config.toml
d_model = 384
rope_fraction = 0.5
bias = "none"
init_std_qkv = 0.0292
init_std_down = 0.0
grad_clip = 0.5
warmup_steps = 200
final_lr_fraction = 0.0
doc_mask = false
train_tokens = 401900000
dataset = "wikipedia_en"
Each number is 128 + 32 x the weight over its row's rms, rounded and kept within 0 to 255. Layers, rows and columns count from 0. The size above them is the row's rms in percent of the matrix's.

# layer 4 MLP down (transposed), 1536x384, rms 0.0237, rows 1183-1218, columns 0-95
size [100  90  93  93  89  94  92 101 100  95  83  99 100 102  85  97  82  99  86 101  95 108  94  93 114 113 112  98  97  99 102  99  79  98  98  92]
[[157 139 106 155 132 160 129 161  97 138  95 136 108 123 118 141 141  85 153 133 134 124 162 114  70  30 115 120 135 151 106 112 121  89 141 118 123 106 119 158 134  63 122 124  82 144  78 118 136 138 126 133 148  97 123 107 141  94 125 154 116 179 139 142 159 172 141 166 136 149 126 135 140 178 101 146 137 187 103 215 122 123 147 172 112  99 135 186 122 159 126 157 150 135 224 212]
 [134 104  57  76 133  95  66 141 137 122 131 122 134 104 102  87 113  68  70  89 151 119  69  95  67  93 129 110  83 170  70 160 124 159 187 160 124 142 153 164 160 118  86  98  77 123 151 103 168 107 196 112 122 135 125 183 160  83 163 163 136 155  58 146 141 131 126 150  90  67 131 165  96  71 185 114 135 116  85 102 166  91 159 118 104 161 113 167 148 160 119 104 142 165 109 154]
 [143 106  87 131 154 155 136 138 155 161 112  99 139 110 207  95 115 102 146 140 209 145  89  87 130 165 147  92  90 133 101 104 141  61 143 123  72  99  90 139 111 103 130 103 142 110  97  93 151 126 112  57 154 139 125 156 162 141 120  81 121 180  97  78 123 151 154 150 183 128 171  98 134 106 133 119  58 141 129 207 155 176 156 131 124 188 136 150 137 105 157 122 109 163 188 138]
 [149 154 185 176 134 104  52  79 113  96 116  84 105  65 121  87 167 123 156 106 200 142 114  85 125 172 107 128 103  85 113 105 157 160 176 164 146 139 182  93 163  89 143 121 104  93 150 114 156  81 126 127 182 127 123 123  98  91 136 117 162 158 167 175  57 155  92 107  39 125 159  86 125 168 122  99 130 138  70 161 169 120 139  66 138 159  99 144 130  94 152 132 166 138  25 121]
 [131 156 110 158 107 120 148  97  92 159  96  98 101 174 109  91 100 105 164 133 110 132 204 164 127 139 139  64 108 117  68 112 163 105  83 134 159 111 196 100 157 145  45 165 145 124 165 150 155 116 163 125 159 138 147 157 186 104 122 128  66  93 136 190 111 169 196 133 112 119 123 129  84 130  88 121 169 110 185 123 110 158 179 175 102 112  92 116 120 113 124 159 155 160 175 187]
 [141  66 127  86 163 135  97 132 220 170 140  98 157 120  64 141 170 122 160 111 170 100  87  98  89  94 142 215 130 139  97 146 135 108 220 168 196 108 140 170 128  95  80 147 185 136 112 179 146  70 140 173 135 108 137 123 136 130 144 135 118 116 132 107 120 172  83 171 113 182 102 131 123 118 143 116  74 107  95 139  94 150 159 135 138 109 123  96 129  97  99 130 175 171 120 168]
 [130 138 127 161 109 104 161 143 120 170 185  93 118 117 126 162  87 152 135 168 145 145 108 126 119 141 106 157 113  62 142 151  98 152 138 143  71 169 114 129 149 120 185 178 125 157 135  78 126 111 116 123 131  97 115 122 106 135 167 135 135 120 118  98  78  78  87 168  72 145 163 133 131 116 175 130 128 175  82  36 118 121 126 201 155 137  93 187 120 166 129 139  87 126 120  89]
 [102 165 130  78 100 110 230 135 140  89 137 163 123 122 158 120 132 133 108 138 180  55 103  91  80 102 133 128  73 130 138 168 144  97 102  99 141 150 107 119 107 134 162  37 102 155 119 100 135 157 122 100 151  66 118 139  96 125 143 124 125 150 144 153 145 139 158 175 130 126 143 157 127  76 119 107 141 109 179 145  90 139 121  80  89 134 126 147 161 154 141 123 165 187 162  93]
 [126  93 118  53 126 135 198  80 116 123 111 113  93 156 111 104 236 184 139 130 136 135 139  55 134 160 184  89 120 156 111  90 164  84 136 150 146 171 141 150 131 109 137 173 120  99  96 116 112 167 141 122 108 128 137 111 131 105  96  91  87 133 114  98 138 120 112 118 134 104 164 118 131 130 127  52 147 145 104  84 144 143 202 160 122 155 145 125 192 107 141 152 150 139 127 143]
 [ 74 128 132  99 121 171 131 133 145  88 174 113 104 135  66 108  94 108 111  99 107 151 165 139 114 153 129 158 133  76 107 103  77 107 135 122  78 139 114 195 121 122 122 141 123 145 110 157 122 118 169 156 108 128 136 107 113 165 195 112  99 150  98 123 108 171 105 134 158 115 143 134 128  74 109 129 121 116 126 120 118 121 178 195 116 121 104 114 137 124 112 128 138 196 189 163]
 [114 150  86 102 137 124  59 110 151 100  99 126 145 174 160  91 109 148 138 136 101 207 152 122 137 164 171  77 157 127 148 112 125  97  31  99 120 145  92 120  98 103 128  98 138 128 136 137  92 149  91 172 123  82 108 106 148  94  81 102 120 123  54 134 157 106 155 145 193  77  77  98 138  70 129 158 115 174 203 167 127 130 127 152 108 105  95 207  74 158 165 170 104 143 222 109]
 [130  98 133 129  77 181  92 162 108 185 138 113 109 146 173 141  99 123  92 147 120  96 125 154  85 112 100 110 117 110 144 122 120 157 123 178 118 180 106  90 107 113 121 128 137 158 120 108 164 175 113  84 144  74 102 122 149 118 138 106 105 118 124 144 168  90  89 134 149 203  44  39  85 149 115 179 101 104 131 179  62  55  84 117 149 118 132 115 147 143 136 130 113 136 171 184]
 [121 146 160 143 137 176 128 136 104 147 142  94 115 117 166  82 146 142 129  65 138 131 193 102 111 129 106 134 132  75  95 180 188  72  78 157 127 135  97 108 108 124 123 119 215 115 107 118 172 122 139 101 109  90 174 147  98 166  99 114 125  72 106 117 112 154 147 142 201 112 103 103 123 116 225 144 196 161 143 165 124  91 116  75 146 144 113 129 142  99 124 103 155 128 104 125]
 [ 52 109 114 182 169 154  98 124 107 159 143 176 146  87 148 122 115 168 133  68  88  88  99 118 131  99 126 123 161 126 140 114 122 153 122 146 143 162 146 126  82 112  78  93 114 164 140 100 134 129  92 115 153 154 150 147 129 140 129 149 161 109  89  91 105 118 151 124  84 168 154 156 145 153 134 152 108  89 115  44 128 154 121 180 164 158 172 147  60 137 180  38 124 129  83 139]
 [135 157 157 205 113 122  89 163 198 143  78 131  83 100 117 144 144 143 119 106 150  76 162 119 123 188 120 136 124 103 102 124 106  99  69  84 168 137 136 156 121 115 164 102 134 118 152  69 108 128 133 156  89  86 161  71 152 143 133  69 140 129 234 111 151 152 135 167 110  84  97 121  69 107 137  90 211 217 133 141 144 118  73 138 143 173 133 130 111 162 151 141 103 119 105 135]
 [169  99 123 161 183  78 145   9 192 134 119 145 106  93 119 111 142 150 180 141 123 132 135 188 123  67 101 135 121 201 136 152 129  81  93  97 196 163 149 109 179 111 114 135 159 126 110 141 130 116 105 145  72 128 152 114  75  74 123 170  66 107 145 129  71 135 146 132 162 101 148  89 139 119  84 104 175 134  98 136  91 130 106 121 107 135 138 182 167 115 110 107 150 115 136 170]
 [202 115 147  63 181 110 131 140 181  88 124 136 139  99  96 100  89 131 123 161  73 157 141 165 111 151 128 133  64 138 225 132 100 123  96 101 118  71 162 160  92 110 128  93  75 109 158 145 153 133  95 103  89 160 119 132 187 139 116 137 118  52 130  90 136 174 164 178 101 152 189 182  84 122  72 132 122 149  95 113 122  88  61 118 122 116 138 131 131 148 120 122 141 132 110 112]
 [ 90 111  85 210 199  50 188 109 121 142 143  99 158 147 126 105  75  78 136 167 129  39 111  99  95  98 130 172  94 171 170 142 109 115 139 149  79 126  91 189 162 108 172 147 171 178 106 109  82 105 127  77 140 104 172 114 122 138  70 116  94  88 106 133 125 168 197 217 115 132  78 149 106  91 174  96  77  99 128 150 145  88 126 205 137 128  86 123 207 168 103 109 146 124 165  97]
 [124  99 132 149  88 133 148 162 125 176 129 150 126 124 116 143 115 138 145 180 134 136 179 123 158 147 114 121 155  77 117  99  95 111 146  76 141 136 167 180 115 145  89 112 170 194 101  41 159 109 123  63  77  60 118 103 107 101 137 130 112  96 161 100 134 172 118 178  82  94 152  98  92 157 100 183 164 127  65 152 164 103  89 105 152 165 126  77 117 101 158 179 137  83 112 109]
 [145  84  70  98 111 114 123 148 147  96 143 144  85 133 124 184 161  98  34 105 117 120 131 125 167 185 121 163 168 103 120 244 148  94 130 176 113 137 147 158 139 105 117 104 138 149 124 145 134 173 106 166 129 181 141 145 185 140 168 129 153 127 156 103 113  96 119 161 105 110 137 155 123 201 178 109  80  98  77 148 137 117 116  43  79  99 171  90 134 156  93  66 126 130  91 154]
 [127 111 125 125 209 103 174 167  45 134 133 106 126 122 116 107 158 103  95 154 144  93 153 117 140 132 169 143 127  44  95  78 159 116 169 108 133 158 146 120 116 168 132 157 138 114 170 208 110 102 140 124 123 168  95 172 116 130 121 153 123 167 126  87 128 102  90 119 141 105 158 104 160 123 108 154 147 145 144 117 179 117 133 104  91 146  87 169 159  59  53 144  97 157 123  74]
 [148 143 122 126 135 175 166 150  82 123 101 157  98 184 151 113 119  99 160 105 121 114 132 145 168 124 128 149 153 118 120 152  97  79 188 193 113 115 154  94 142 115 153 145 140 128 111 103 110 133 121 125 126 103 112 101 122  91 175 120 171  97 139 173 115 162  63  94 116 160 113  74 105  79 128 169 153 163 193 163  93  80  99 183 138  81 144 125 154  97  94 153 152  82 126 127]
 [100  77 122 167  87 117 129 125 131 106 151 161 133  82 139 158  83 155 135 111 110 120 143  86 139 128 181 126 107 124 120 127 217 115 142 118 135  98  94 163 134  89  81 126 135 177  98  29 117 120 140 143 143 158 110  80 190  92  82 119 106 135 131 154 134 163 192 198 138 109 131 130 143 126 114 148 115 180 181  90 173 139  96 101 113 170 163 142 146 111 142 102 160 157 122 133]
 [128 129 102 142 108 148 133 163  99 160 158 133  87 209  86 139 158 155  93 146 135  98 103 125 121 148 134 149 100 100 160  80 141 135 147  73 102 127  97 107 149  94 113 128 149  88  34 162 174 115 101 156  76 156 115 145 153  98 138  95 167 158 154 122 128 174 115 111  52 124  87 103  84  86 191  83 209 132 124 113  86  53 163 157 106 104  98 106 115 186 148  84 143 184 133 137]
 [ 98 141 137 110  88  91 111 219  96 154  96 111 123 180 178 127 178 123 148 136  97 117  78 168 128 122 107  78 209 122 130  95 137 141 113 145 137 186 133 141  85 134 132 162 126 106 126 114  95 102 151 138 204 181 139 141 171  98 100  69 137 129 151 187 159 182  87 153  80 148 162 134 170 130 135 136 128 100 134 144 143 100 131 109  97 154  96  78 134 123 135 158 159 151  73  91]
 [180 125 120 125 169  76 180 153 147 160 135  67 119 128  90 150 122 170 137 221 106 152  94 122 172  99 170 161 111 153 157 156 150 132 155  97 149 111 116 112  97 112 120 149 192  38 144 128 157 114 111 139 131 136 115  93 138  83  82 127  87 155 183 124 140 136 141 176 103  61  91 125  86 155  97  57 146 134 133 137 102  31  89  91 185 159 141 115 107  87 160 107 174 124 150 158]
 [119 141 173 128  85 177 167 128 103 137 129 115 176 207 139 170 143 110 140 114 123 172 129 136 107 128 132  74 195 159 118 137  78  97  86 163 112 126 141 101  52 155 137  68  94 137 148 159 136 194  80  32 117 119 138 153 143 131 104 142 120 132 163 145  66 136 137 166 158  92 131 106 128 180 124 152 144 185 161  85 176 130 150 116  70 111 109  74 139 103 146 172 165 137 123 168]
 [134 148 163 101 142 163 135 109 122 145 125 115 125 123  92 194 155 145 116 122 130 104 106 145 140 178 156 120  92 177 136  31 111  98  96 129 165 211 140 182  83  89 120 146 119 109 178 143 157  72 134 150 117 150 201 127 151  53 130 137 176 169  82 135 102 133 174 161 137  78 163 177 107 179 152  71 158 133 137  95 100 156 140  94 105  77 153 141 140 130 110 130 142 166 119 133]
 [122 133  90  79  99  93 191 151 105 133 122 136  98 134 105  94 110 163 154 100 136  77 105 175 162 160 104 139 129  83 108 122 138 110 121  94 112 157 110 103  76  45 122 114 105 157 106 130 141  72 101 141  94 130 104 110 135 199  93 136 151 120 116 111 111 191 147 149  74 124  44  99 113 159 111  96 187  74 165 125 116 112 158  81 127  95 145 108  84  66 120 129 139 168 129  98]
 [122 140 164 106 112  79 120  52 127 222 137 115 100  84 149 137 106 169 117 132 148 144  74 148 102  92 131  96 132 124 128 159 151 146 115  89 149 151 114 136 115 203 107 136  94 152 180 133 125 130 140 149 149 106 149 154 120 140 161 166 167 142 135 143  88 101 173 119 101 123 113 140 164 149  56 205 126 144  99 126 106 160 170 109 126 136 161  29 120 113 142 129 140  99  54  85]
 [184 153 111 127 140 129 139 128 114 119 132 135 100 128 142 133 132 172 157  59 210 133 208 106 123 126  94 132 143 121 160  70 134 212 115 127  60 135  99 141 130 136 148  89 150 139 186 170 143 122  88 165 141 119 145 114 107 141 138  97  96 128 101 114 126 141 149 124 120  47 129 169 108  72 138  74 171  59 140 179 186 110  88 118 171 165  90 109 107 157 122 119 141 119 124  71]
 [ 80 140 117 132 162 153 133 146  50 125 137 153 153 161 122 125 189 120 145 196 108 166 150 141  52 117 160 126 105 143 128  90 101 175 145 119 105 119 118 117 149  75 150 160  78 169 124 123 169 108 154 138 119 189 144  99 143 176 136 167  81  78 190 136 101 104 139 128 103  86 134 114 125 155 106 154 182 112 118 117 118  94 161 127 104 169  78 170 145 140  90  79 165 134 184 123]
 [159 140 134 169  99 128 125 104 167 147 146 146 103 142 132  85 108  83 130 138 179 187 123 107 125 102 148 124 109 104 121  83 131 125 118 182 145 130 128 102  92 119 115  91 126 137 102 128 132 134 152 121  90 101 123 156 147  88 132  86 187 192 117 136 122 153 133 135  77 142 147  92 123 103 168 153 122 198 176  97 101 142  96 102 152 147 153 115 136 139 147 140 109  76 167 133]
 [132 158 120 155 118  74 119 144 124 182 134 155 136 115 144 165  99 162 147  96 108  56 116 154 116 184  92 128 120  84 150 130 123 104 112 143 147 119 124 136 158 132 158 118 175  97 106 120 118 145 176 121 110 129 179 133 166  76 171 164 116 153 121 132 149 132 112 156 206 162  64 145 117 173  90 152 157 155 114 155 128 127 119 152 133 122  77 156  93 153  91 116 115 166 118 152]
 [110  87 105  82 178 149 144 125 195  99  72 144 122 109 103 198 100 169 143 109 109 147  88 169 108 148 125 125 108  86 150 111 166 124 134 133 147  68  69 185 151 104 156 176 177 157 142 123 142 137  55 117 155 149  84 110 131 105 163 108 119 179 147 130 108 102 138 158 160 129 106 132 114 119 157 117 115  83 163  68 137 177 133 120 157 144 191  96 143  81  85 144 128  74  81 129]
 [161 104 182 128  75 133 178 158 176 171 144  91 176 156 115 124 178 149 145  93 108  62 117  98 139 106 149 160 106  73 130 115 146  91 125 164 190 140 162  97 104  89 115 127 126  67  84 147 175  55 125 167 119 150 119 157 104 142 128 110 110 191  79 111 121 114 179 163  88 123 133 161 120 123 148  59 128 167 154 131 172  44 140 134  64  61  83 126 179 157 167 104 142 167 106 137]]
# layer 4 MLP up, 1536x384, rms 0.0889, rows 1184-1219, columns 0-95
size [ 90  95  93  93  99  92  97 105  92  89 105 102  96  92  87  91 101  88 102  97 112  91  94 118 110 108  97  98  91  96 117  93  98 102 108  97]
[[155 182 160 150 114 165 118 169  75 184 109 147 153 144  91  88 116  96 122 133 161  99 147 141 119 187  94  69 180 104 170 147 172 147 136 144  99 134 121  97 125 129 137 128 167  81 106  82  86 107 166 161 139 123 135 148 157 141 108 160 105 131 180  98 177 121 129  90 160 111 119 106 101 183 162 144 137 192 142 146 118 158  93 208  62 163 154 110 146 127 133 159 171  97 144 128]
 [105  83 104 100 105 175 182  62 126 140 134  88 138 135 128  39 158 108  94 112 171 168 185 139  63 106 136 140 135  73 119 127  59  84 181  80 107  74 157 101 182 139 153  73 150 143 120  89 130 160 105 143 111 131 142 131 109 138 181 170 122 156 138 160 138 123 150 124  85 153 120  79 144  40  77 113  72 114  93 120 126 177 161 163 104 129  74 100 146  86  69 130 140 182 120 124]
 [123 140 142  93 144 162 160 141 153  94 111 158 121 176 130  82  79  86 127 131  96  92 107  98 101 146 120 126 143 176 174 130 150 127 189 171 102 137 123 138  79 112 133 111 125 147 121 117  89 119 132  99 148 111  76 178 147 166 185 156  90 133 162 130 122 119 137 136 150 117 120 113  83 126 135 129 169  59 112 134 142 116 124 203 132 157 100  92 147 164  50  78 164 166 132 164]
 [111 180  56 119 126 144 158 172  84 128 164 143 154 157 155  87 207  89 104 141  56  97 144 148 149 149 160 126 118 106 172 102  90  83  81 106 163 132 147 131 176 123 137  92 117  95  81  99 104  91 132  93 118 162 156 174 116  63 187 121 127 153 172 179 190 131 141 140 118 154 109  42 124 172 165 113 164 148 181 133  94 102 128 147 122  97  68 140 113 140 136 159 129 113  88 141]
 [107 110 130 105  98 132 135 113 141 131 124 138 220 103 110  86 111  92 171 181 141 123 152  91 117 111  98 156 161 138 160 152 109  97 122  87 134  92 101  93 138 137 152 148 146 116 142  64 131 204 125 173 160 110 120  88 126 106  53 183 171 151 128  77 107 124 151 217  95 152 162 130 109  69 140 161  95 144  87 118 142 154 130 140 137 169 100 172 116 166 102 134 128 106 151 185]
 [132 132 168 126 114 140 125  95  74 143 125 167 168 109  94  94 117 159 136 126 160 147 158 124 125 189 153 139 177 128 103  92  96 136 156 106 149 137 131 134  87 183 106 126 120 109 101 111 141  99 187 175  42  89 121  98 127 113 130  97 154 171 123 135 181 108 120 101 138 124 124 135  97 122  97 108 131 133 140  55 112 111 109 115  81 108 166 147 177 155 199 110 135 127 137  96]
 [112 103 134 119 170 108 165 140 163 140 143 111  92 112 154  75 110 155  93 112 136 147 126 113  91 101 124 144 117 130  22 223 107 114 167 136 125 159 196 134 131 119 122 124 102  89 167 147 149  86 129 130 101 143 128 105 138 172 193  89 117 113 129 148 118 110 104 115 167 154 119 131 154 115 138 125 104 155  77 133  77  98 130 164 177  82 121 143  71 147 114 160 115  73  57 143]
 [ 93  77 126 138  86 161 154  88 107 184 142 130 140  86 172  87 148  91 133 129 100 125 105  97 138 156 118 141 116 124 156 128 116 182 139 201  93 110 154 117 169 165 112 159  72 152 137 114 132 127 110 153 108  97  75 186 194  79 140 150 190 118 148 119  62 119 128 148 166 165  99  99 164 108 122 109  93  91 121 151 127 119  94 170 107 158  52 140 155 129 130 125 113 152 138 169]
 [125 127 126 102 102 161 118 141 202 123 138 148 154  98 126 178  96 107 105 138 167 104 130 103  88 122 137 133 118 136 174 121  69 129 146  94 121 158  34 159 140 108 139 134 111 113 123 100  90 121 116  68 126 166 108 165  79  54 142 124 124 163 126 142 183 113  79 128 129 139  97 214 195 156 124 177 132  67  84 162 135 155  76 112 126 121 126 116 102 126 159 141 155 121 130 105]
 [ 91 131 173 144 126  85 134 149 106 174  75 112 153 129 129  93 156 135 123 150 140 123 112 126 163  66 114 133 136  88  62 154 200 116  69  93  82 131 150 138 160 142 141 118 144 125 151 129 143 129 141  73 142 112 122 135 138 165  77 184 164  95  62  95 117 190 103 139 139 153 182 173 144  96 155 163 105 118 158  83 129  85 136 134 120 147  65  92 128 119 143 142 144 104 108 109]
 [ 97 107 138  75 111 176 136  72  73 125 113  92 127 114  93  90  75 187 131 140  73 167 124  86  85 105 148  67 102 133 152 111 144 120 142 133 140 118 122 123 141 122  85 102 130 111 177 150 131 134 108 134 129 109 110 229 161 192 110 110 168 119 135  94 136 120 127 174  97 128 169 103 107 144 123 100 175 153 101  56 140  96 116 135  88  92 122  92 101  71 180 132  95 131  81 154]
 [ 88 100 143  56 120 182 109 170 134 148  67 152 190 135 166 103  97 153 156  98 144 116 121 155 160 216 119 157  94 131 139 129 101 142 105 179 134 160 154 130  75  72 131 156 106 130 130 124 220 121 155 129 107 156  99 152 116 140 129  81 196 116 154 134 129 123  96 116 128 120 143 148 138 178 117 127 106 111 155 139 159  91 158  79  85 146 162 142 161 165  56 104  59 105  74 158]
 [139 148 168 153 156 150  48 149 200 101  85 115 123 104 167  96 155 102  72 122 101 127 143 116 134 127 143 151  76 127 193 159 133 124 122  88 204 144 167  88 154 168 142 101 115 143  84 111 134 147 140  97 123 132  54 157 153 154  64 116 147  86 109 150 155 104  86 125  95  62 114  96  88 135 137 141 100 170  57 110 125 106 121  77 155 147 162 130 122  82  72 162 184 125 147 148]
 [ 71 107 118  73 176  89 141  77 142 137 150 146 155  93 137 117 134 112  99 201 165 101 162 125 104 151 121 120 151  71  84 130 165  86 127 104 154 116 126 145 162 158 115 101 205 183 183  40 146 141 124 163 158 137 124 105 111 123 151 121 102 132 207 135  65 169  69 133 164 181 120 109 130 151 135 149 170 129 153  61 107 107 177 140 112 140 195 116 135 130 121  79  97 127 114 149]
 [126 135 128 147 198 117  97 158  93 110 120  78 166  81 122 124 107 135 117 113 125 160 122 129 115 116 165 126 110  87 154 102  93 139 135 101 160 165 176 145 132  93 164  98 136 145  96 158 108  77 102 127 132 128 116 155 139 109 134 155 152 135 150 118 155 124 154 146 125 171 108  70  68 194  93 111 172 129 184 131 148 123 109  70 122  90 103 168 105 124 121  90 138 108 163  65]
 [109  74 120 149 188 123 121  94 168 129 117 121  81 133 138 139 205  94 130 132  82  98 157 123 181 148 121 129 115 206 100 113 159 157 110 170 126  89 103 155 135 189 123  95  86 165 113 164 148 120 148 140 151 168 136 118  98 117 159 160  76 133 118 103 193 110 123  79 169 124 146 109 145 176 150 151 135  66 123 133 191  97 168 152 112 136 136 135  96  62 106 149 108  96 149 124]
 [ 97 120  95  96 108 153  94 170 104 191 139 136 141 109 176 141 152  90 138 123 137 126 102 189 147 158 146 107 161  81 170 149 130 113 166 114  56 208 105 211 143 215 144 131 103 100 181  97 105 133 193 125 155 218 150  97 131 109  91 116 109  94 155 167 142 172  77 129 148  96  76 125  85 118 115 129 106 144 169 125 158 127 144 125 119 192 141 100 123 158 148 149 207 110  96  63]
 [105 176 108 169 194 111 145 150  88 125 190 163 146 123 156  96 118 179 118 123 160 201  79 138  97 133 141 142 152 107 111 158 127 100 108 130 175 129 139 146 227 130 186 133 183 106 162 160 136  78 122 169 100 127 112 115 103 144 158  81 134 131 158 150 136  88 132 120 143 195 159  90  84 124 107  91  75 123 105 159 126 117  98 115 152 138 132 101 147  86  78 118 125 201 106 121]
 [106  66 106 114 140 112 123 164 180 130 110 150  96 170  71 113 150 119 136 176 170 138 156 130 133 163  89 127 170 159  44  99  67  73 174 147  67 114 118 206 141  87 110 156 107 117 111 112 103 143 132 129 171 138 142  69 157 131 167 142 131 122  93  80 144 112  97 143 140 120  91 113  72 123 108 123 104  89 114 106  74  86 112 139 154  94 140 116 123 144 143 159 135  80 125  99]
 [137 119  50  99  94 155 106 146 192  56  82 148 140 132 108  84  68 121 107 147 143 115  96 131 117 149 143 110 123  88 123 162 103 172 136 110 153  72  95 161 112 130  85 145 177 123 150 142 157 160 122 105 134 160 146  74 144 183 119 109 162 138 149 133 114 162 102 152 111 178 199 137  62 111  87 159 129 189 140 128  93 128 185 144 176  54 109 122 145 165  50 203 105  84 169 150]
 [138  81 171 148 128 117  93 184 166 183 138 142  78 135  99 151 118 114 121  99 155 100 112 107 157 154 142  65  78 128 130 144 125 150 129 199 120  96 165 111  91 197  68 163 150 180  69  84 170  89 160 171 172 145 125 139 159 121 174  99 161  94 183 136 155 125 158  92 153 120 121 151 118 181 102 114  91  80 112 108 118 106 115 202 119 135  76  75 141 117 124 155 118  96 118 124]
 [ 87 138 168 129 162 114  74  88 134 134 163 184 140 174 138  93 142 141  85 137 110 131  74 138 149 134 155  94 153 116 206 136 197 122 171  79 109  60  68  58 122 133 124 143 155  90 139 179 173 175  64  96 114 160 160 115 162 170 127 112 164 102 147 147 172 137 161  75 114 121 153  63 109  79 182 103 123 102 108 124 154 110 126 111 105 121  92  78 116  91 164 142 160 139 176 176]
 [149 115 120  77 152 151 136 169  98  92 114 148 116 123 202 118 179 170 128 179  93 110 128 156 134 134 121 148 165 191 107  98 135 126 107 164 128 128  66 155 114 181 135 139 121 135 146 151 197 135 119  60  94 162  91 146  99 110 140 165 126  96 124 121 159 180 134 129 185  93  67 202  82 115 113 137 146  74 116 132 115  71 150 145  96 143 108 165  93 123 192 198 116  60 100 211]
 [123 161  97  82  50  98 111 104 147 133 145  98 119 132 120 169  89 115 129 130 134  82 176  80 164 149  92 162 124  61 162 124 134 151 184 139 146 133 121 184 105 125  93 108 169 173 105 188 140  87 167 152 101 112 130 150 122 161 192 127 143 164 103 143 121 107 100 210 132 132 194 133  90 125 114 175 110 127 106 107  63 170 104 179 120 119 134  73 152 119 145 161 125 115 128 155]
 [169 139 107 197 139 141 110 164 150 106 158 160 137 123 150 155  91 106 108 141 129 112 127 102 129 149 102  90 133 147 135 137 150 128 173 144 135 159 123 144 124  96 126 103  98 125  61 161 166 102 172 133 182 112 143 186 188 106 119 113 108 123 151  94 216 102 106 186 160 149 113 166 103 140 132 158 204  83  65  93 114 190  39 114 103 108 142 131  90 153 139 112 147 127 132  80]
 [ 52 182 183 155 173 136 140 164 128 170  96 183 148 166 124 126 165 112 106 131  74 184 147 142 167 182 164 131 138 191 120 117 100  68  85  64  85 121 135  88  90 174 143 100 136 114 155  64 122 166 162 152 118  95 129 115 139 115  93 125 135 147 127 165 144 158  88 173 102  85 122  66 130 130  94 163 114 173  69 144  94 104 154 112 114 192 160 137 145 121  99 137  86  93 120  82]
 [104 171 164  60  92 145  83 196 162 149  95 135 154 106  82 139 150  95 120 160  78 127 115 171  80 120 177 171 152 144 132 132 133 162  94 100 168 123 119 164  66 164 130  99 117 127 154  83 134 125  87 178 141 132  77  81 133  89 125 101 164 122 128 119 111 169 172 120 135 112 138 174  95  77 159 116 122 149 129  65 108  71 147  42 126 144 211 133  74  96 109 144 150 203 143 118]
 [113  60  82  95 101 144  91 169 109 114 143 115  77 125 120 110 121 122 187 138  89 136 130 151 168 115 139 161 111 158 145 168  96 155  85  97 159  54 106 114 122 138 156 135 128 134 144 142  98  78  97 127 112 141 177 101 157 168  88 108 113 104 144 124 232 187 126 113 120 127  99 121  86 172 150 105  62  57 100  73 128 138 133  74 141 187  98 176 183 130 151 149 101 142 151 111]
 [117 103 122 124 109  70 173 120 141 146 129 166 134  61 137  50  99 115  80 167  70 124 155 134 150 107 154 147 109 151 127 113 136 105 130 116 222 120 146 130 104 150  86 162 126 140 126  59 127 188 111 213 148 177 150 163 123 105 157 151 138 141 168 146 136  92 114  28  79 143 133  98 142  99 105 181 135  88 144 159  86 171 104 159 109 161 108 113 125 159 124 117 160 174 151 139]
 [118 100 154 212 102 130 121 166  99 112 180 156 109 123 160  61 142 165 102 142 170 150  94 173 117 153 115 117 118  80 176 143 102 196 144 100 139 126 158 163 146 203 142  98 127 114 102 195 138 109 127 176 143 154  90 100 151 148  92 117 205 124 117 129 159 104 176 119 129 113 174 144 102 105 171 132 154 135  99 115 141 140 119 121 155 154 193 138 148 102 145  90  82 129 154 137]
 [108 190 119  50  85 142 118 121 158 107 150 214 117 128 154 116 161 166 125  83 119 145 133  84 137 215 130 133 178 122 113 129 146 119 127 138 101 166  81 114 132  91  94 160 152 134 150 116 155 108  76 124 155 153 201 127 116 137 159 143 156 179 111 212 139  90 150 143 133 115 122 111  98 117 117 124 129 174 101 130 113 123 119 110 112 119 106 161  94 142 179 111 130  74 158 178]
 [ 84 130 162 144  99 155 136 147 110  54 156 141 135 175 119 128  87  87 144 134 106 108 160 138  64  77 160  90 113 105 151 113 158 129 126 174 195 122 161 112 126 121 114 142 106 142 181 160 124  85 149 170 130  79 152  91 123 129 123 102 129 145 119 107 101 111 140 114 127 144 141 133  70  81 106 118 136 148 121 178 177 121 130 153 163 121 110 108  97 217  90 126 146 189 161 154]
 [ 70 155 120 108 132 131 161 108 119 122 117  74 232 149 130 106 167  98 124 171 136 120 171  58 167 178 114 144 136 133  78 163 105 131 136 101 107 113 148 163 140  96 116 133 120 129 119 106  85  38 155 101 122 116 135 131  98 103  91 127  94 148 101 127 119 128 150 109 135 127  96 105 122  97 151 163 200  52 165 149  96  64 150  95 138 105 149 122 108 117 182 149 161  66  52 126]
 [ 70  99  84  99 154 149  61 108 155 142 145 179 162 104  92 192 120 181 146 166 122 116 123 149 122 193  63 144 145 152 131 156 133 141 143 174  76 141 149  97 104  89 127 111 139 168  99 145 123  88 134 150  98 154 144 143 143  89 146 134 130 102 112  91 135  88 140 134 165 131  78 148 112 144  87 120  78 132 136 176 133  82 133 133 172 146  85 139 144 159  83 163 110 101 167 141]
 [105  99 136 162 103 124  95 117 165 130 192 122 113 175 104 130  90 167 146  96 140 158  63  85 118 137 153  96 145 147 108 118  78 127 146 116  87  90 139 115 181 162 107 113 128 119 158 134 127  94 133 148 125 100  93 178 114 135  65 137  99 132  98  66 155 160 113  76 173 130 166 149 137 162 114 125 149  97 189 107  84 133 120  55 215  52 173 123 124 147 167 131 123 167 132 186]
 [147 173 184 126 126 133 131 122 137 153 135 113 146  95 118 133 112  65  86 117 144 148 145 132 130  95 148 113 146  77  51 126 142 148 111 133  87 120 138  97 155 122 145 186  62  82 124 170 107 158  94 141 117 144 152 144 117 136 161  21 139 130  18 170 132 120  94 124 124 205  82 119  85 213  96  76  90 139 158 111 136 127 132 166 131 147 142 126 112  41 137 157 166 117 156 136]]